Each number is 500 + 40 x the weight over its row's rms, rounded and kept within 0 to 999. Layers, rows and columns count from 0. Numbers have three digits each. The size before them is the row's rms in percent of the matrix's.

# layer 2 attention value, 256x256, rms 0.0207, rows 122-255, columns 128-191
093:547508549440524495463475429425481524555552493553529566458527509465516459501522580556411490530507517533495529535503456506481465450506476482511496534504453512482530453459511479466523540531513512
091:524522544553437466513481586506451472531560541491464466445493463441427537474478488503519482534437487505590475547484553498439493481464533433503548491532501539445479459485504539438519481528465461
090:541527502514501500515420524494481499528547557515521566470483530497562520462537553493580535462496527472586568467429503524489529488485600504564446449602510481460577492518558472459483505515534536
091:478505501487496505467478536554538505489466509577474524511516502517480500529497509485519511507518452489500466458549525491553545556452493530461527523554543478550522512485479514566491571407474597
096:495526513539476571541514512510479533606516501504491458558494484538486475411459389534438529549515500513552525524476535483529413463468491453487467443484521531499522485518459455433489569483489445
086:544558492548526523476458481466476509446524537506540465464412491486509495471525526600488533490478546528505503573496493489537528482481539512438489561483512458519537491452492538459462490557473453
114:455453526426606508505502539465450516565455524457506433468417531484450414527479526396464505543536511510445530458529460512549515437486415486480546535485532548511513471470508483473547521545532461
100:509526429450527474424456502494509494501422540471490473592479493519536530451512592468508460496542498533585474481522512556433476504538510513556545577448517498567459517505435481480473472491457548
107:502589513509489483483536572459507475557483499557484526526524581486506525533548526485521471513516550439514556526515447534559565506445505406469525442488521539493480487480488452525469530473541501
108:513464509538513502502567494491453522491533554507457438473455495432568528546534568487500464531506510462533530574533464601479558449568534464452460489468498505510538494519489531485477552514411471
116:528539543542526526504552472438558504476543432487521538518471510502532585541540540509487489495554521461519451510409575517490456525453468538484498532414572494474485448471536546376531456453449458
108:507468465474562501484531530539471536426450486492459449492454578489474462505430519460450482507496520545541500558543430526502502528494580562531486494465457468508536472429488448468479537501516493
109:462500512526412530490425506491456468529505472473484524530516419498489504482461527427507511440454467593493506524571494447513433488482589516456571509449487447471453491525401453505547493500523508
115:432533565477496546497450473508465520490514495440523477462443450509521489456469589505542487531484462489507582531536524510553570507471527409565565463445497488485454474531491470484487546442469461
106:466498518538489472452490462487491510501537505532530608499573447475511394424451495436448539481467449510434451449583458524542492480493522453436509499482537485550530494588504494506465510567584444
119:518413465475520481468440440464510592575498504461479481532488510507528511504539509462442469563551456503419472495554497496556539516474542488462534441477531466484460462513441419447476441484485576
108:585476474486403500492518509467536497485481465497491467443508493568478478510462488473493520529470526505472520557488417532496510510456484516449471478452478511513528559486547555493516484444527445
109:482532479471568509526503539449501486494458511494465501503501475472491451479465469483423454533559458493569493557596533539571489524478492558465496491543506517473450534555522496478488482563551540
110:542448527529461530474517402498606446555478527540489523416501483487449491452577530511548563451508454536534508523528551504549529439526515466490552521469456468541513542489522460539449508551469573
108:494485508518449422454566434510483567484511498496503454511481511567523463515518472533518536427511567490478498508475566527454490524494494471497546597514559464500455494499532529520498521511551515
111:565486529456539435529501517461544490451545475532470564553500492447468519524485539483595461526560507517502532509521524432522506481494503490496473518445503433517453509541518464541454626487491429
115:397477485514544485476525517443598491519547542531511478464505544467536451487449505528519520504482528511481530491466444475493456470564488445485473517451499493549572454421470520534572455481410476
108:463474530467508486479478492505530490462543524502487447522526487500474514472447519565497493502483557483512542602497521503487465476426523526511441502528562440510517571485557442517443471554546533
115:500509444465515405489509480575481567514508475459520539397560465450480506558471496529489523469500512533483462507472492564480541541550593430537489509498487487495534514534559484490474562425436459
117:549540500543509547529560573461509515486503485547508548535493523516491526516457543599544486557589482544514443448469505436538572433408518536465419484556562568495580515391531505482499481519540484
114:501514473396495501507479403549525484521425496562505527544572515481436464451480547490511554543563553532516499445473530531461467559540490405581471522475468477576459547474467452414528511479469472
100:554482488560506484530511501495529538476502497503490505490453480532527479543477439474483497432522481441494453613528528429522491583465497435452529531492480513475477487548550545526476460446494536
100:531556511467515480506498526483571492502480542551523454433494488496549577547554530467448528573508478522581424535511458514585480500520495483510452509539545574478472484455506470475508416524507479
107:530495522444390517490533559513554470452565558504490501485465481459463544501512551526498504444563482452582561445448529507440604448464548450483471491500462469477512529409516497490552483465464552
099:494440546512498497569539489506477456485538515509494446470548529467516454490510561555488513554534453409483515452482471527525537457516452438494457544466570583512498456513468571403524429485576529
109:517507508477534497492434475479534433464439476489547460523499471492511555453530425424468518549486509507444436458490559417521539482477523569537445555541510515523457514510444462547452523510469571
104:424489467543555472521518550545520556496493565537444547582456553475452567531486503451487544457474519564457559434504501478496484539439592524490449468578523491517459461543489494447543492478534498
117:538494521503444509496478522445535469454510469498490481485497438509557571547548493472510461527459554515460461521527548524555504503503466475482528500439599511431431497484536487554478562515526508
114:490455528477488480478486467551533522519524520429525533441531437526549500513459441518549482422542534424547444524488501479499452513456524494468498511552547473454546505474481509548484503469483480
110:572497506476482507517551494533485512479481448473515468568442555462534546543496493492481525597445525455462518519400492528498554394490570538436493517467537524487492494530497486490500491534535588
109:626477515582524488470524504470477514540476440479496488461442474496505462544534424474539539568500443549420510517523509465446458482452480545506410415505469498508451454510444512504501525433489468
106:518512495537546539496545477557481504526523479537506578537553503555433501525461507484567490546535482436529485542482437444509548562524540519503552537537514464500417473518507497463482494455484521
115:566515476563473454453446487518487474519467473473496552525535465454486495398547480588582513528458447538486502515488520548538481451506540505494555455523565486502412468536471445535515536492440507
102:556416457442447526456555459451433532491531446450494515501522584482517486504497459440469515535496521520543540472495520498490493520471494534458492455559485504498500533456451521474494503451518457
113:500483511519472474476545569516582582511490504452500518462445476489425484604496476536418489535460482514555465449466452502466496561531502491482542549556511495470437520502480457422452498442512517
114:479526515518493540466502474468463495511526533481533419506565433444466447536519505522467537442505536546539506510555485550485446514513443483481508515514516552482516496553578475545475492510494527
116:542442497498488480509474560466478539515530496466524520521534537525398480558538485484500511474564495559531558582517511476455494603513545567448504477430460501494558484530499457510460481496483446
107:530440496506465505478529501503493430521461456519523407494532491471503514474552494435420524444563474479525460538428520499490477552505494498556569508522530446501566495510480518514447438632510533
109:556503454483453497501481423474484541493489495553524500549489508503514461528537515496479513511405458588466544395423509516571438470573508558479513471527495572502491462593462458448467473512533558
108:487514480468541435519469529529519517504454570511475498487475496570460450432488461547507474511432530451583534466521443483509511476458510488577476493507527514461484423501488470510547470468545474
104:410566522535474503524511472480542510529512517526482549551470481493469518490521600469483502435569524548567535492533567586554486525469498510539544477586486491509510498505497519522435530561508505
110:545486521495561463485508539518511510503555549432489446489435496508510409500506455605495534523543457479443539524526466435545441538491437500443492517517510521580489499414510493504487476504482484
113:490489506507526482527546517499476532524426490546496478477474448461534486463505544530577484485468526477438458388449538500542551448571473589536482523541462526426435521500535496532496447525552464
118:552527468518624445489473478451508481492480483497507492508590481490530440539470480471527482475516479457498513470482508542465474444446489463459437574506562513499486507500491460490487446491517518
101:424524526503483526512513542519449473564461427442496498469505485572490541517525538513592499493511502548520429487510506501418529458440478471446519592519540488511435437544555540560536519463544491
109:595512474503505513521509517520523493543527513490498522556486499485526499506464468523495485522514474491510468497555407480601478482439502608525447457528517539492483535534484542553453534506473523
118:466471476464474491492546480609554492537553533440537501476468485484449489527467498518388495481472519502530500580552431456501438561495493468513550496499516498537434515544400518542463500563495513
102:511521426499505421562471549459528537417475477431490537430489456486534446471475469562576533521425445488469508458484572515495588467557447531440481460581537490451398505478533556466525531515517473
112:433490510507475531496494557570474512481526492592470518529529519497466511486508493467501509566448513496451508432484505514478595515569495564569529516571543494456519445544486531495424528481508529
106:517460438426516423480431580479541516436453556546529495480524459465525476412470454558406464462574534468486444563518507544540482530542489524528445475559521494548418482580519452501444427543488508
113:480476495546521429511590490480564457475541521485485501547484484459497541469537492484513493441523501472569450471441505465405452507507526427443513459505533513534476497442461453524506495531475517
112:550506542463496550502523416510498438520496542521507531479469466412500433497477545481407505479476533433446475527469517465543468540541485410568539533527539504531494538544524475489462538574475518
118:542515523497494511474522535447529506512522470456530592477466537465461473472476471482488518468513513585523493476559521576504518484462508500559510567500516507540488518551500527452534474509507485
104:514485519531476514533533490509450530537566481517540473534474462519498466537440496501449501472515544524483504462504460530501392484432524502533480433507557547479537414473551465488571494477538549
112:506534429442550386471519500509493485526451529529472582580515475440509488507522543504430513541498463493535519466449411517556476482525534490485582510515490518504563453532517531394498481410518481
104:406560543517488501417535521496452472424510500490505444524485525497544492406498570425415451540501547521458495509556431534455517491472482507532509483506497497467566558503528470569497476525538508
105:569487520517447434518471523430513560502528478417484434517508512535427413540486496518492528544379476509495520467526481533457478493579505449548453516562461547541439497543489443531499495531481511
107:469492553511473503524560426469521453501532525519546525475543440460541526487498526556568487563464479516449482491456472515467498484546469488499520501627532530496547470409506541525528502527456468
109:434443539501525369556438543463511514401454494555513534526451506540482428477463461521505525447497509549475449505502466480456510535520464517489484547458535522466522498532496483478518496473436420
108:398521549503451480461462548517559463528479478529484498494601517507464563458531481490504480492567548558471479493537524472453502439464549511523414459578428471461494521481420446553537460506514532
107:499469489519501440494476517457603512518494467472463483432549529464541479454523494526414486500505527539501566564529461519493560498418527436375425449480507483487464513463472537478557415549530478
112:552477501478511537543467511539557462547443437571497523528431499416543498537476515498543498512506512487496504527466474497501524521489559487483528475583479486409471517518538552531460544607505530
104:474489540532575505498556535494415585473564523534475553531440478457470471500456465518418497480493505599601488522560487554518516509497464503481550409539470536533518473444550582482524551487566478
114:532505521559553514447423575502471534482480527495509443527507538578491511511420496620464457497564510563484433529600479525452521508485499395523514479470456468524437479442543471591543478502505478
111:413558507551458456489462517483496546458495475583492595528549431502498512478506521545621490418507535469480457550559440521522552476453483544533451447474522540478563511521565516569516507493475504
105:430528458551565470569421588469537521494540567520474412542423540482458517413428545435486481517512505523485477593519493472433495525468488494535573489582493506501507497424488455530560444497469489
114:520491474601545396516473506451542539487362462480483539525470521559534562549547496445577501513547568474500449537463505476507519440490478514475476457504453537460511494533519466505539526501421497
111:523570529443521443485565564508557509537552469452517473497474516530595519505527557469543471497505507481505513461499490515479510532441440476518388472459437497553479532496504452463531457530522495
110:448583428492540504468418481540414493597455553494498531555467483517527475512440550530552444435486484547554589541535391525497528486452557531490556468535557550469530535535589551574516497505500515
113:485468505460453483473466528527506481594477493524554513573544477536467563506467536585406524613542482491475531493475551528516516479570525467497536514486464484482467435497454503505510447480490571
113:420541467460494530522446550531510461565491471477468544469460526427480502410462498475393482516498542514546504523472514471508426512455504434491509494502523497512409485500438536458486462506539488
107:435520488493457482479495508480546451534471437460496530480557476498490560426562525398450471538570504458478542481549583453530541515532555475559526587546512471471469491553444535553453505444489467
111:565559474467578536527502425459537470552424496507476507461457536499560429550479509565422467532518468550443499520454445518485548512502511489539394462468498467496535522490505531532448506416501506
103:527581502441593511526557471518421516473561493571501483504538513450469495499481487530506478531518493439468458545525527503471537563483494510521472525490543437499510524478491520466490508506456460
105:541546521459473416459575566518546467483434499443521447531545522540458499518574594430426503488556539473498454533504483515486562406496472560505415496434532498507490474508501487563529538493502504
108:604413540428530491452482509502482491465509501497480429492482493527501467505541528535405504514439488510458467455478525465509466488536460557494476451488459531450508490513454481503466559550496494
109:525528539452454456520529385492422533508526524454531405495504482532561519419523559469461532502565494536510519596560548578499369483457464519489460520498516447406529480573555552556537485487546523
120:450525491520482569528499543482481529444561430501502445518532530433482496527505566501484523521554509513421482569505480468433480528511446458546537435599405496507554513544499518486582482475492509
108:514472508433499505495496524565441503509545501520464525504546516512454498480515465525443463475478476450537499516467498462549538543418488438445540475432501455534543509512550447464460525569555471
103:476530542526499535575497483510461523453521521525461520502510450522476484496509566527559491492410517476549512496539563479476510519523527445460575510468563500524489441489480410532506499468476504
109:524408502541530499512453524535404510426513551520465464503459498476512494460476470537504508539541494532485465546531517469442476516408563431437529596561485458500511459522479514544493503477445500
108:585462510493469527448483540543518521561488450462544481514584572510550445458522481583443520473468513563440451438415474533485460470541524484500442471455469557546476498553472438524503499482500519
105:483488540515421525489467494522576508549484493554465464532518547574484522505513501550528470556433471416424561533492527463595544507464538509593581498463465394505600476521537477503492556409494477
105:503506533469532470529421493466558521469547502493460495502477476509445450408449520444549436447561443490524519549534503424486422553559587486477499539463503439529521479497472550592535437518525534
111:489513492526440526515539479511564488551457517589494453473545455439487486524476509415504486488579500521546471573616437531470491491445508471545580517535516453541496484491505497473508487473521481
109:566520476505533502464454441536546457444539480498467466524516506480411569522471478595489474449488474508451515509526486440558509540541596480434451447476530424464558533545480473511491516409434512
104:525559472559532508512488486516544508487432504461490468436560492503497546482543525594521459512525506495509507581442532509543524486578521482513525535496469518519448506489501470488510512513456442
108:565524486554421506508538473492545529429492462491506541469455503491510491514570541451564544504548538455509516464547476551492543550520524390463472426482497445564469483532476542506479476548561515
104:381487487471584482458538499533483491582561477469493486457560519470507517545537530572549507446446599485568485502448378485475524438436475456494429393465470515487521487505455510545481487540514519
113:473484519492518550538557484509461460488435452580499537485564492438521545504586505517535491536487537518532456467504453550479470446589502485459499518483510561478495530476466525527461509545482443
102:623477541487417570543483518508448477552560465473485525555572560508452461489491519509495522475417472583514570431447543457515491486510521424466488513466473525448488521519466531499511493535526545
107:432545534467492468490479523520527501458544470505489503503557558438515555413523464490527524482512514550449469475500494487435507556433514556506495486499552456529448499420513452448483468458475483
113:562554465459497494494435482517556512548474496520459503454476555564518420548485427559529460493454503509480533502535477504446459510451499419551494520451542455498442495440498426444526526505469433
119:500477482484473560479456542573500527455495490524500500452553543512577480446446543483491501507477490497493547458521478494447510572533438504608487527500583565518401476459420473474566475516510559
108:570526488485553468530483503522558500518532487510499473482490592494510456447524412502452512471461524496503475542528485461564521441480431503495507466520561532525482549475489467434514475555522504
112:464482444481522505456517554572554522586510490510496477439516550513484531513521498531491483430507514533494547538466496509541507524509518517493585481423549550472544498488465491452509494580511535
108:522480462481481551534460533534483459527465528499510483440430436509497512571498419508497487511456494507521447589542561524501490591555536493495424497592509477466403510469483489471558543517550497
115:528445465492455545474486502534408523491483562528470483488619476494488557559531599525486506493557491476517491538470503535460528496514464505534518536501527408537530517516520530541517553454575532
108:538462476505498473553505454465542540509488417508504448443505584505527522499522536490487472527453502510420479530520453533566534478511558570525476490594548500426471508527490503506550459497444536
114:445471530509465553448587489501497449488485512425514491526477431477533461505486519465490466532502527487465537560477483484486524497430528573455520486531510555545553504496503401542525558527524440
111:501574531474456520490449393469389478482477461581459520490521487607514523498494489545508465587579498474458516541517579472548433516511485575489549508480485478519532513549538511540488541503519561
111:460511479498472504430491534451510483542455493431507522502463515523534461450512485473557484524551500517412423534503530474473397398570437480434488467502567560477518484490489488498550505547501500
110:540423517518448555452520460485556525477440506484503555559552445487484464536447516536526492485505498445431473451524496440585465501454490580431441523529530519557510509456473461448432445550478521
104:561540527537416552523583511477431509475576529521474532420514545525444514532545436475554528499427482521446494510565509525541490480574457502539538478558501583422486482543475528587494528568510502
108:519622503605495495554547579490475494468512480550514529468521453530438531473503504533550499463498476457603349501450471485486501476507459432492525480482486508476492472526449580453553509509536472
108:479473526523468501463464512478472512529482480493462502482512491426545511507534455455518511531492462534429490550567529443477523438462512451589571528455475457510560507558510499584511570421478479
106:416500481508559474483452442550488565528475477595493601479491472509565516493487612544433501494472482451458498461458475500561533513523476562492508483490448511538450543500470483499444474489519510
111:538472502575473492498467524460473504544441478478456515576427522526478556535565425413557502463511473598487446519595528470480534544479508439510512477502499491501398509523526526515541536469471462
111:493501427440449462545445513488538531479452491475499504535510522477500474459510498485542486502610480507555482498493508562446462498467568576501484554425571514543549542527541448468459500426494493
109:388582515532469518522501468457547508525549478548509523449535533489533509540495454469548555500490518447447532504539467472449557509498450575511585522546431548482503475473519544593531436479450557
111:533563518586491582495446563543453496509400495487476475453549490544508510514522528509431466495508535477562439579470466543498477517514449560441496476494517521474466449548482531450499442585570508
108:542561497499472458547595446491550511515435477521494486425520559448594491555538486542466490526601510497471521540459414537461490553411513527479491540485535475484473463511514425424467464451509493
114:478520462512511465524519493486536539510525504416466512486485571498522525527481538526437498492560488445407432550511535492543551518454470555522485496474523509527567525536450434531484493481556497
111:590542498588486476507510527427493543523532496493557471490513492389523444522518514453478484553468495474427491499506544496460451519524577548456475507506548514502485486508484472566539482615534564
117:550600503507498413497570537531518465499463448539518518504510432556493498496485396529558498535477540532520523559556547470416471526381556480487485539538542502451469428552468505462437540523493526
122:504477517426483471472443445548535541443479431484447575481529484402493545493552537534462539528496488502426510474429570480569497569591473520452480539496486461470468524468489423432522561459478483
110:500447535474442537454539475521442521515511480559488508582444476541463563427484485497551473499482527483485471498459515473596502501477426471522507521458499532506473543524519533525457511478534500
115:520501502486518532494485450458431466537494479435535533498412485591475442536509432519496495543549535454497485449588495455533512527459459480578548536539556501444555475461508539542458515545503455
112:459442490493409511534458522555456491429451464589436510428453513489517464416469586513541497479517475428483535499453553492482471483546453562451497558495444522406449452556470484494467513476522519
105:536514496526536485484461521475497469516517493449498518530523554456522544446500449422458513483537425539452542503535552464493505482457522575526528495486542507482451533486518505508527441436467480
112:482483500547453448546500534497523536560495473427494444548561540509486430558458489546498504413449506542484516469519548526510525555511515530562506507513507500527555487562501447508493463487484419
108:557461508476555516507483423484414495455520488541521498462481514510566476470531479447539523547459516518507476478503559462490542563518478461431513506471471504478567490514541541490520493495492494
108:461548488499458514503517484551547516582545502532465523456548560501498573507496444475468498493526509499478513481477529519453464503538473504471529540565475486560452463520485459488479493548550532
108:489492567442507545500497476453401495563577483524452442501494438506516570481491470514423472511497517469442515498504478445448492426518476580458453519474486495548492529500461514558460584512550481
116:434466513400433526504476524469546497488514497493474510477477503514517510507496517492487508535466540567529585556546467539393463461450533521463489458536511480486496497382517459520487446516527440
102:466436487463514487470517539510577458529578495512503435537513494468521513553449507485480508452485484464475532508575450502590547507503482492485523521404446522461474555499491540525550433504442538
113:580479523534510561501432508437545456499449472483496539437470508466487503518496497539485492456486454527492405450399431503526425461462503434538444496436555428585482502512540467505461522512541509
121:512456503520574472511523465494534564472463511464520460509437542516484516500496431511526515494493568548449446554487496469504473506436518473478396460558565502515506564442489456533507504562463573
109:460511488481477409460552536530517499517482488482501524542521453529536467536550530416539559472522503516498611492606406471425536549495494433517493433610480526482553517500498551493487570441487494